config.toml
attn_scale = 0.125
bias = "all"
optimizer = "soap_variant"
Each number is 128 + 32 x the weight over its row's rms, rounded and kept within 0 to 255. Layers, rows and columns count from 0. Numbers have three digits each. The size before them is the row's rms in percent of the matrix's.

# layer 8 attention value, 128x256, rms 0.214, rows 0-127, columns 64-127
099:185063167136126152153122115148139133138119149131165090114123132179167118133185180116187107107110119144111158101185078174156113151120137162139136136157102129144106072070130181108158099063089146
093:105180152208085111144151087133106169123158126118154119169205080110143142145190162083102173194102171067152120151141103137105168075102127117100129132084118137081151111060138116130117132090171135
087:064159127133129117112161146072106175143151092150107157164173123114125094141104107110111174171140139163161037150101167102140133122106163123133107133101094098129076162116124126119212035114083114
092:113118143130153085157093093156128095145148111115132140145104166117149150114169130150104129146129145092146128148111128126105110139144190158114136081183141136155086171096142165103105125112102138
094:093076136146052088147130132120098110137137154163092134135112067113157151128204175162186134084138148106139146154114107153079149118139175145088166168040146145154129145130229152118090107115131111
095:163064167127107154142128110077138105094121066141175166147109132106097147123118144144159124171205073146127100175148199125087104149116188091104074148171140130137093122167054105173142151132125097
086:160105125080206192122098131144132081063184118085130152137208103172139120158083090082137092105082155063099136128111085117158119120131167111140127098216143117134109105169152165115132164104080147
098:149169123140113135122160167169097096112114074152123200076122162116118156110182123091162169144146112141074118150159134166109136078126143173136110158135195106122133078157095112160173077104173104
099:095143065158150148129105072102150193158120103144162133144166085158096118098099125136122162158114142089095129142144121124100074134096146096144091120113127164131132108188127132087147160180142105
098:133120097183155144130198075178073136070193102151095099091133145162142153118117062168126107151222129180185128131127175121150141109110124119119100131126114150093138147120128107134072110133171137
102:146089128106053155165130117113118202117103137131091128126081157168164129080126190154097141127205128131154075138114127101115173074093136119158165176112111186136098094125170131089116132159098154
097:137127179133149082161104163105068076120128167117132097134126104117130143078145126136086121133121174129080134176190133105125064115120083213082117101144117137140160116115138137136083156111141129
099:088099112143106171098106110166145173111121083142135128180199089124095117150149123147179119095150121114085154130116107187111157165110094090181142142078130146111122092118143167096159164108100162
093:193103125169147166058123126162107156099150173113142102130129139117077108156117176147133049103112177130204170130068193093062112165105079122090181129143140168167158120110091083103074161181120156
097:149180102157084112114075045152085146113146118180078091125130124179106115103153139146117202101109183132138195086166088146128138096162169060151146144101119126153105081155157139108131110150106172
091:129108151157101129105167106155184182121154108097139115189133102146101208109134112089118193151128124101122125107107056137138160111161128077140093121126138146126102112113144118104165117091117146
102:113118114073203147111107180111121089088078120089213192134067069122139137146155160117156095148139098159090110144098099085143144143136120091118135162149146090161139124123123151131157136170144105
100:137157114096135118148073110136151131128146087125181084070117112100127137168095182156164096137132100132103134155182158115142053097147141138131034094125130110139128114079129089153121129104147173
098:148135092087127139135150127125110087108084141056113096091110167166091152169082107117107152104190117192130103134150105097130175150109047113130147101135155101149155143134145156083118132111125101
090:102071114084128155158126176104149148145154189095166078110146141094137114155115140118133105165142138149147148207071144170173126146114069156116124154100130095137149110099139097102121163166113096
111:080115154141156119128140136147116190136095166144155083141127070165163142123184154132152116107167134134185102153094138079193080123109110099159156123077124081119112148155179153071104152113177145
103:076105113163139113098184090131121178060116093133100200211216188149123147154140080057084135155184123113126082106089112143139149124159185104150116111055120196107127119112121128173128126126174111
091:144187115151107157112167109112122190141141074120157069130118141183139180137175099105171183121156088171113083097139120139103156082080096158124140110136130151163128144116096077103086130143223187
089:113116130115139099164095148130109086129151162199155128135149184127116142142096131128144123135183140137127099109142134104143123135077151142103100150045146098107136179061127146119171162160176148
104:126161109147117117126180123140147162127131111127102091146139082124109122092117094190129189087104110104083216072065061087122078138115084140157147130064118165113109151137155098137168107153143111
092:156126141205154122148151124174070075056156088157084111178080087139111175053152117135150134134128159125180144168154104169084138112099121148186169113095138136107142137140132144131039163132189100
087:182110129181157124101188093137112184166079095106157121142111080126124172104141067083132129114119142145104141076119107151129118182171073079172122152143096165082084094102155135108174162114127157
095:120126122128085129087100091171147097098116174083110163180132115113093125182145124137132101055178179077120109120161166152095077178089142105100129152098105080189139123163088167158070113149178175
104:119162175133086170118120147068154105141202153166077111073145117046122058148101118118128136118144138105168152146089119122118198116091143181161138160148111136162098084105151151108119183109078078
094:134064124081069119105166149108188153177117123166101062126157131165121148146120130111127117136133145092180048081133122113161107130153157151179157143131113108145113117081168079135114116171117150
107:095176142127117098122052100169137089112092193143081184204210162081146134135153143138169147114126127115075155165105029172125140114119117123135132141132128120121171170086148168149112110075125087
099:100106102028112091143148056178111168136110167091114129106132090118133162152124130184144138172097185139086109066130071084113110085087093110135124144115133138175080110139140140156094146150146144
088:092111117098149100085102185163132129129145106111111183131126138103134139154109133107178097105112102131151137175121097133111163114144151096100171092158214140119148103100109122102101131120154194
105:054106121072163092136186126102195143129120118113120117116166098156091088118123107134049187172118098106115106160143161092145181125108182113109140171116114146111105094140156157186156151115102107
085:131117204110129114114087149104101104081166156130084080149154249155112143170190110112168147159155126108096093146124126138139065166092146119159129146149146175104084163092135157154136133176145134
092:163104114145125153097122102142167131124118088119093193156145145080143138129190140041120044085147156087159096152089129073128082089159161206078100134118086133210061129159196176141085131077148126
093:158087123155112161084138139135149127094107104124159171193111097084091177165125147199140108134131132194128105135186164095117139184151079091119123069122060123151124153096191124127049158091144113
092:219136169089179170095213130157108053128142153107136111124089145059155156157165161162165167159155166150091160151130186118124096146053043162089100131131178134125172148096090131114133175082131117
104:090164116159138069093154165158169145077058200094155146122126134090109118104133120095102111165153095169132031135150171093143077142167141114126121136086123113144102111145130117168165090122111143
090:168086093113150117161102124141087091118186193162115123184170128097092137099121180088165047153104123133128180181150188072136082111104181187066106128119081077131071090046131152140101147158149144
101:135106160144143182177097090081154130118161181133151113188185105133058107133155144091073082110144145177131089150152141083096140116088120152165157181174105116201172115178098145084135168180157142
086:177088113077111105154078167164188133136092159171153140069145129051118157059165128139094094170189156106197102178128192105147120142079106147131109134111149181123184142178157087164101129131136130
104:178146119111135097130106112159121130102187100161096135068151180107120145118134143154096147157149148172136112114124092180122145127111129085135178120127067160071137183105143193158094121095129114
093:123194103158180088118135104118060152113116126099128121151152146110122167063198116134119090067135096120145132077140128129128132105145143138166178090162088164165146136075096080106217154127074156
107:105160064146173137145145099164103165110084130061097111154149101086110143128104116114122140089136117129068177152108148145104098107108062095124134109081133118110086126083113100101133153077096085
082:136125151096107109107143144150096133161106146176173157091154103119156175100097130157124098142108081081115141136190130145136144173175140032146108127153128113148092146113169141094095124142188112
093:144082095071164098168088108124142129165097096183067091162163174158100112157137126103155111136159123097145103080158053120114119131132115095145126167117168203166094170124124189153048080114155088
096:133119098095145148067124143104111149124203127107083107085078142103138158150066126131112187146164145142076140062112127193132144113096113176052084134132135135163165118113124028051112157153120184
097:143088095113135068086153147128122138125094152116177101144106156121150138111153149153125125126081154151159199135090143110155160112135189143115100141088115078098148165092147092084117099149130174
098:156122120093208122125135125151116146121134141105168123131079130051127154159090127133088153121153167195090110140120153144127186128131112133104169113137138136095158121128146145114102155123184178
102:093115138127145107141181187111115119122156088132092147108121146128041168114106127135101083112172147130112073187125185180153168108095052161084112087128143102163193137093092138107093126140124139
099:108078080069091122148151099119160142144094124106133096124149129114142144143072183120148165133108090175135159193169047086157153150088075117108163148157136151093109147109117106138190130099134150
096:139144106148099124113137104102154129174065095099080139131064208107139139119141114132103161125096078111129132194157118104149156112094106137115136148117149193096162158124090113125156088068142094
101:137118146117122112115149064121073145121137142189132054068143104130223096099165110075128163181133153176162104103125188164102122044156162103138117155143195141190094138111106098100164146119142131
091:148107144149193108119099132122153065178144163168050152107164145138115121053152132154130119142198140086129118147126104104125129096102107078103129116150120185151132147102155146138175131106178174
104:055111168131116139092135121155168072117102159126118189112150104097131146163111136141147104115105055104170139141115160146136082184154094144130112147121182120148150073117158133164111182113153157
103:173137116138132160124081152115165153186113135117152131160128163110154049200105120144203108093081106159099137154154124139076137071113152205115190172111109156136088101141106129115151128127187138
094:174121109126189163152146097181058157092143138129150141110105107116150129107109148144156077077125119121170155082156136129158136139100139138132145169105119108077105110088157157171131103079177178
096:141148072096150090132172151075131152165148119106106150118151114093156064156092115108192166140156106121087128085111092129158063140131132142095100136093146120085148133090136149145141079157182133
094:116095148123181052116175119107134071148092133148144164133135127124117156129134160098112138138156097045089165108120116145124104138145168086124117145165160213103168125142093170117170115133122057
095:153134154108118172148166149158164158118155156118125152072142119104189146143105124117090175185171123166121168110129189101194096116143125117124114104144124117090103111126141091120161134107102104
092:090137126124113192158057105141145123104145165144164136140176175130098128136135155073157143099122185115089050206111146146143085068111120153141118098140122145137134122134123130113111114140117118
101:127149096100097105179113136118098120125128147175100118117121101189109110078144123134092185176111129166113179119115097143170133120203132152133184163098157189127145092132172165159117096143101164
095:160097136107117141163178116143073115087180129145122104073092096146120164177160125104173086173107139138127080041134108121106106086157170170167058130121143109141073090122146149119126085152099109
106:149072158135108192140150105104110189213142125178098132160147130095112094106036128123130147107136137087106093197117070152107146169094085104146106161158132129112104158147143116121057170186083173
100:109119107129100157119114140159130124126149061176090124100137100120115189075147130160140106138148116086127117131059129197117137184087066116105093105122108121156123141093088104132079119160125104
098:105144094146126128099111123133125173126131163162166134141098121091132171124158116153166117164186157153106129184117129150167065107118095120136052073106069145097176121181124167181117168083120126
102:132117127141070078178134161140129087086106131161180114118109120102145171149130108114119132115161114089101154059120172131113110163132167134113158168078167123165175111173141107162104174151112134
115:121148153120106179118125136099170158179155146164100121191106103122146098141139145127139150115155143106108140139117070095128147160182105121085171152131133185138105103126127169108162214164144208
111:086097198126116152161116122138154166176087208149135121149113145110137146151098095178105123132178179148096144110130149088092104088166098141076190153136196104076084130156127101163144112091135073
102:176187154088112185149126107131167123097166087180142133208110139180153110123136108159216123138092157133136097159110131113143055115202155174140153158127094133109126118121145070178105136105116096
099:168084169160086157154054106210058065143056103108174162091106112118169138140125097137115104127145145129165161170225142134124210134091130095121102138136083114081104130108152117139155131141133139
098:126153156135173096100114120112073120156105122132130134147102117139153140135152129139160138151124182121158138138163125100156088124159133107192143155021111152141161097080133110127131134088094065
105:082129166109147111175057156130128074139126118067127088102171160167141161167104091163161140135195069122170128179094118122134179148134154136127043178103145124139093165111102144175137117127114210
100:058107136142129104114100098185106089130101157159129095129085153132152192083173128162167154173134141106177127115117162166125092107133130105146084137136102115169111128074115100126156101160140128
103:116087120132125148079146148109104143075099126088170165110076096082099115141120078109190117088173185194136151099132145040123130056142108132152105118084091117074131123179176177052108116119088173
111:170192132149158184115074096173133119116150081118076123095098173121049122171126127113161179134116119124104150107108090156103143108099120177171143149127122099169065150142157088038111198124098081
102:058112131101168150131085079113075073153120153130154088138138135142165136111143139116138117138118140132145099125136133159135154140143148157140158134202144063155138126132134120078164174084106115
110:156185153135100145095140068125081086064107143114124147162128123171139115117167081109106155158117099138053143142164133165061155133169096078124114110189152124164133168128126127131197116089124127
108:131141147129108172119166107129130147151153171144053078110188119115139139072062076157057103155132054085159150176110115108133134113127130120145124157159113130131186136141107077167120152139094101
098:114071140071047100174144147100076104108086077172089172097105079131124152161074118112128148149139093104132067180098160134095138145106089111144124215050130116135165122147101130156135139142107125
096:122144168111104149221156137122122135142156100073098106151122176175122130112112046170144079150107168103085146147086153107089107104142156132161129131105169118183105106087135098105048099119100123
106:110112090138172094140095159175125180196121119098128195120121102088105138143110153145137088163126073136182139173171177156144117133085127136178163168118083143096153136111093095164175119144123117
104:139124102144135073141122123071123124114100078111153115065142125123151156155148121116073151134128123154086136063119100093083127073137211161141126135102122126135089145111088069199172073095101157
102:118110109126130165176170212166118087135082093085103089130105160124139157101166049112128134154079130080179146165109076140144185155138152104160134103171160157135080101081122172185108182057168162
105:089105166101120111133093131142184140153161179111124133155102087077168138106097162108111114075114174085082114110164094139135075084129106149123239173070063088098150088093163213141103168126149138
107:162109175120111098155177130058079174166050143119146103128144124154175117126161132102138112103209122140130158119040081103166091107148153152176106153132110148118164134121082129119136126128191110
103:134138136082088088121133067132155122143148143168177178156106133137143176155146100158085081101174119111141154123144097108168119138088173060160111135116119122151108134173133182159124130100098108
102:144120116144137105115141126149159072144111090150080113142149092135116145124110115168093171138167061180098105150135080123058108076156178115092112134127131144114116152144179111202142122139081130
099:152121132103058142145137143075148151179098092126107128129112185123087148075131134193071189147117149085129123102097129107092163110159105137132161116136150138134157109079111133144114140108137084
105:143156147106141050153144091121096048171162118141113129122091109119112138154106105115153142141116121106079083115130163107141154163061109149112077114100092134145140080158117103132152144126071098
104:154158134067158103152175136162167116170143173094131122168121169154141089175127101121038123178121085082091090194055109189077157111122172116163208157112160071164106189148138121137157100146120164
113:106119121153153118145155140086121186119169131126135161077109062126145154116178121135077109117136120143150119117098157137153148103137040143142135071110076093091084143119186112100158156044116138
100:158141068166145104119147081087118128120087137123077114190103155111157095181195154079067137137127091098120097135189150091110170084133103143136138104135084123172121118119086133096096119078081080
102:120168153209128129078134142165165081182156144094071093163156094110166133039114113111167138147132105166119181128182111112097189131194078091134116079162127084188104117102121098103117128159159135
102:139083117089132143120115115062093083107083089143117115122157122125135161138113152117136145159172152138123130180133156141201107178098190089149077125119142132060079051082099112126106138103122087
099:103138133109127152131118148143121164131137118130103124175114126093126151175180157116121130103156106113180117098110107176125157121136097078192148170189131151134117145129072121147060149115078204
104:144163111117094152155048124134128092134103133191132068202104131196137107126092124177087116085189158168177107091116055126091086099091156163089114118078109127196126107115111133150151125159113066
099:062151112104129100143123094110113069137099164156120165179129170068105097172115135070084107184113134120137095148119071098094132182133069170064099114155157111046018133126106130162147124188091089
103:107098133159111147112098116185162113155116132172130156113095124140153188162139116128159142151209078170121184155150179119158123107073153171157102102081098113146130101157123088095152112119112112
102:100084104189141118134116104203109087171133137071130122091126144072122088098096120123186120137141166121143080152153136064100077155131146132123117126125113138070092119110158175142077142182125137
108:126164172106155215111109111165119109102071096102136143118123162162147076075135111179078127149102172161118121144204183126110124173121124106107139110113067106090090168150118145120099189152096147
101:117117092135147162156134119116128156117044125123111167091139076148111200124134118124158141095154098136194174106136132087120136112161144107058137174148177082172105114146156084232182123156134140
110:130117153135139091102140126139189090094079119138151096126142116055098206152174071169170133102069120125075078147159140137107170109182134173164135097155112112104166152103156144165209155157090115
101:130107102162061057148121158120133137128130209092175175124151083133149077129102121058084197162142120086103177119128121185190144132183130141116118136095105135112111121121182173146063130118152127
097:175158167176171107155077148122183096105170172124129130192115162126140178142123102107096141113139151096138183103114143135162179116135152137100106142110149175062094101147019135084137137125089126
099:156102079113173117164151110121134093064102141095105169097129142109132087128193172132119119130153123115101089133130123158091124130132072157143072144160173134129094061100112202118122128095115149
103:179123101096105108200133154169132142145183154115123177037161102180131119131133100127098097149180129166205116137142093156149144131127143126112110135165160168160041110134108153097171149153132115
109:137141139152134143186142157113075190188169089075107169149140147099138135186163197171098117105111101140121139102115159118143095102173109076146105132120139150119150091091123080100085045155167071
107:142122095105085117120105091104123082112112118102151098142137193138129137169149133089208179124127172144174130133089126112080068139106163181140163112068191134165137109080149121103169100110111143
108:154137146127134110118195151138095129155105142160068130087147138096163178165124083122138062110181144139176132102138092169165147109134031168161152140140161145173093148139118103123117126116194194
106:137094130119123160156089152110127115134115145172169116135171124139140082183106132104147159135199132154176091081121166106097156087114114095136075130142100139127151134116132154126178114092127131
111:099120124180133132106118088108147175022163162136135196198084143043110094150157114128156124156124130123113121134092179136147128099107142192117167084087125085197140183127204131154137152123159141
101:120121081076132177125163087140091140130140122098151093194089109156155150159131138136136104121153125155100161110131150128104130142140122111182131196156105135136166146152124158152085107188084148
103:130140092124161164113194096181146140116131169087165129112127144126143171082139042135134128150086143171073133085139120132144072237122140164106154070127090135095141154148076119193149042151159134
104:131159197164119118101168128106121124149125132120177103070106159099105122133090135138113133138117185143174175140118131121122075094113105138182182138107117107085094130130190131112130100145184191
102:110137103152162180159137089071061127120158174164072136118082143101164104124091132133100096063127150130147097140090137136127128181180140145108120107118133164121104169117122153135141151143136092
112:145138120157076129113115115145170139178126152156050154144132125140117103094156131147158078153144053122076122143107123085102124144102084145172146126116202112104061175115139110082137161090117135
102:177147102096145088107073101063143093134172144115096114116133081144107146154169131095112153159147127158154163150111198151117148119137124102162168108152165106173141109104161159136156091143211119
099:150159160157167108118143130114132149113069081161094121084136095097130155077116090156188166085135183111161108125121096146119080129089076147169115125157089141129156098159138169134117137230171146
094:149122099119145091142123135085158038121123117143128137115093111169150179096092123104150193109093144126101087171103188128137098121103155071094056080163104139138153153169084163119115100094118129
110:113155127108102146139109144156160128137059073097130091137141117128098109118127108084080097128148121093154102184121130158149149086083130165133118193161098133114139123113148124166116147115093159
102:178105132124164125054153145111124149135091189071157119119137112172124159137140180159117112076147163113090139159151147114160106195115164138176111119151137092149069131124136176084141151103101127
093:188135162146114110124128098107141139164086080186243137153137108126130120127129157135121141132083168136130130133170104083143151099176135229131078127146153121135134150175096051105110157159178070
096:115119106166120104107101104162093117124146078182170145161109121130088081138126123115149135120091063124127125154123132112127172134137114074172144151170197092107135114155124153105169088095145086
109:124127052100136082172094088136125109168123080133183093071095150151133198100125147141148147132087100136175154101128065130123141131123140188108158101099095145149097075085134123129046100187153078
105:146174119137148193111161124166107190139125112133145076131144135087119150065139092136141146131108151144076116154176213077191150081097115131123095170176096124156173126165122145160101122092122168
102:091146128128139073162034182099112144131131100135099170098103132127160086193122167147192115119167101166159101097105103128148186121140148153151118107091183173168119136110108093176076136123116154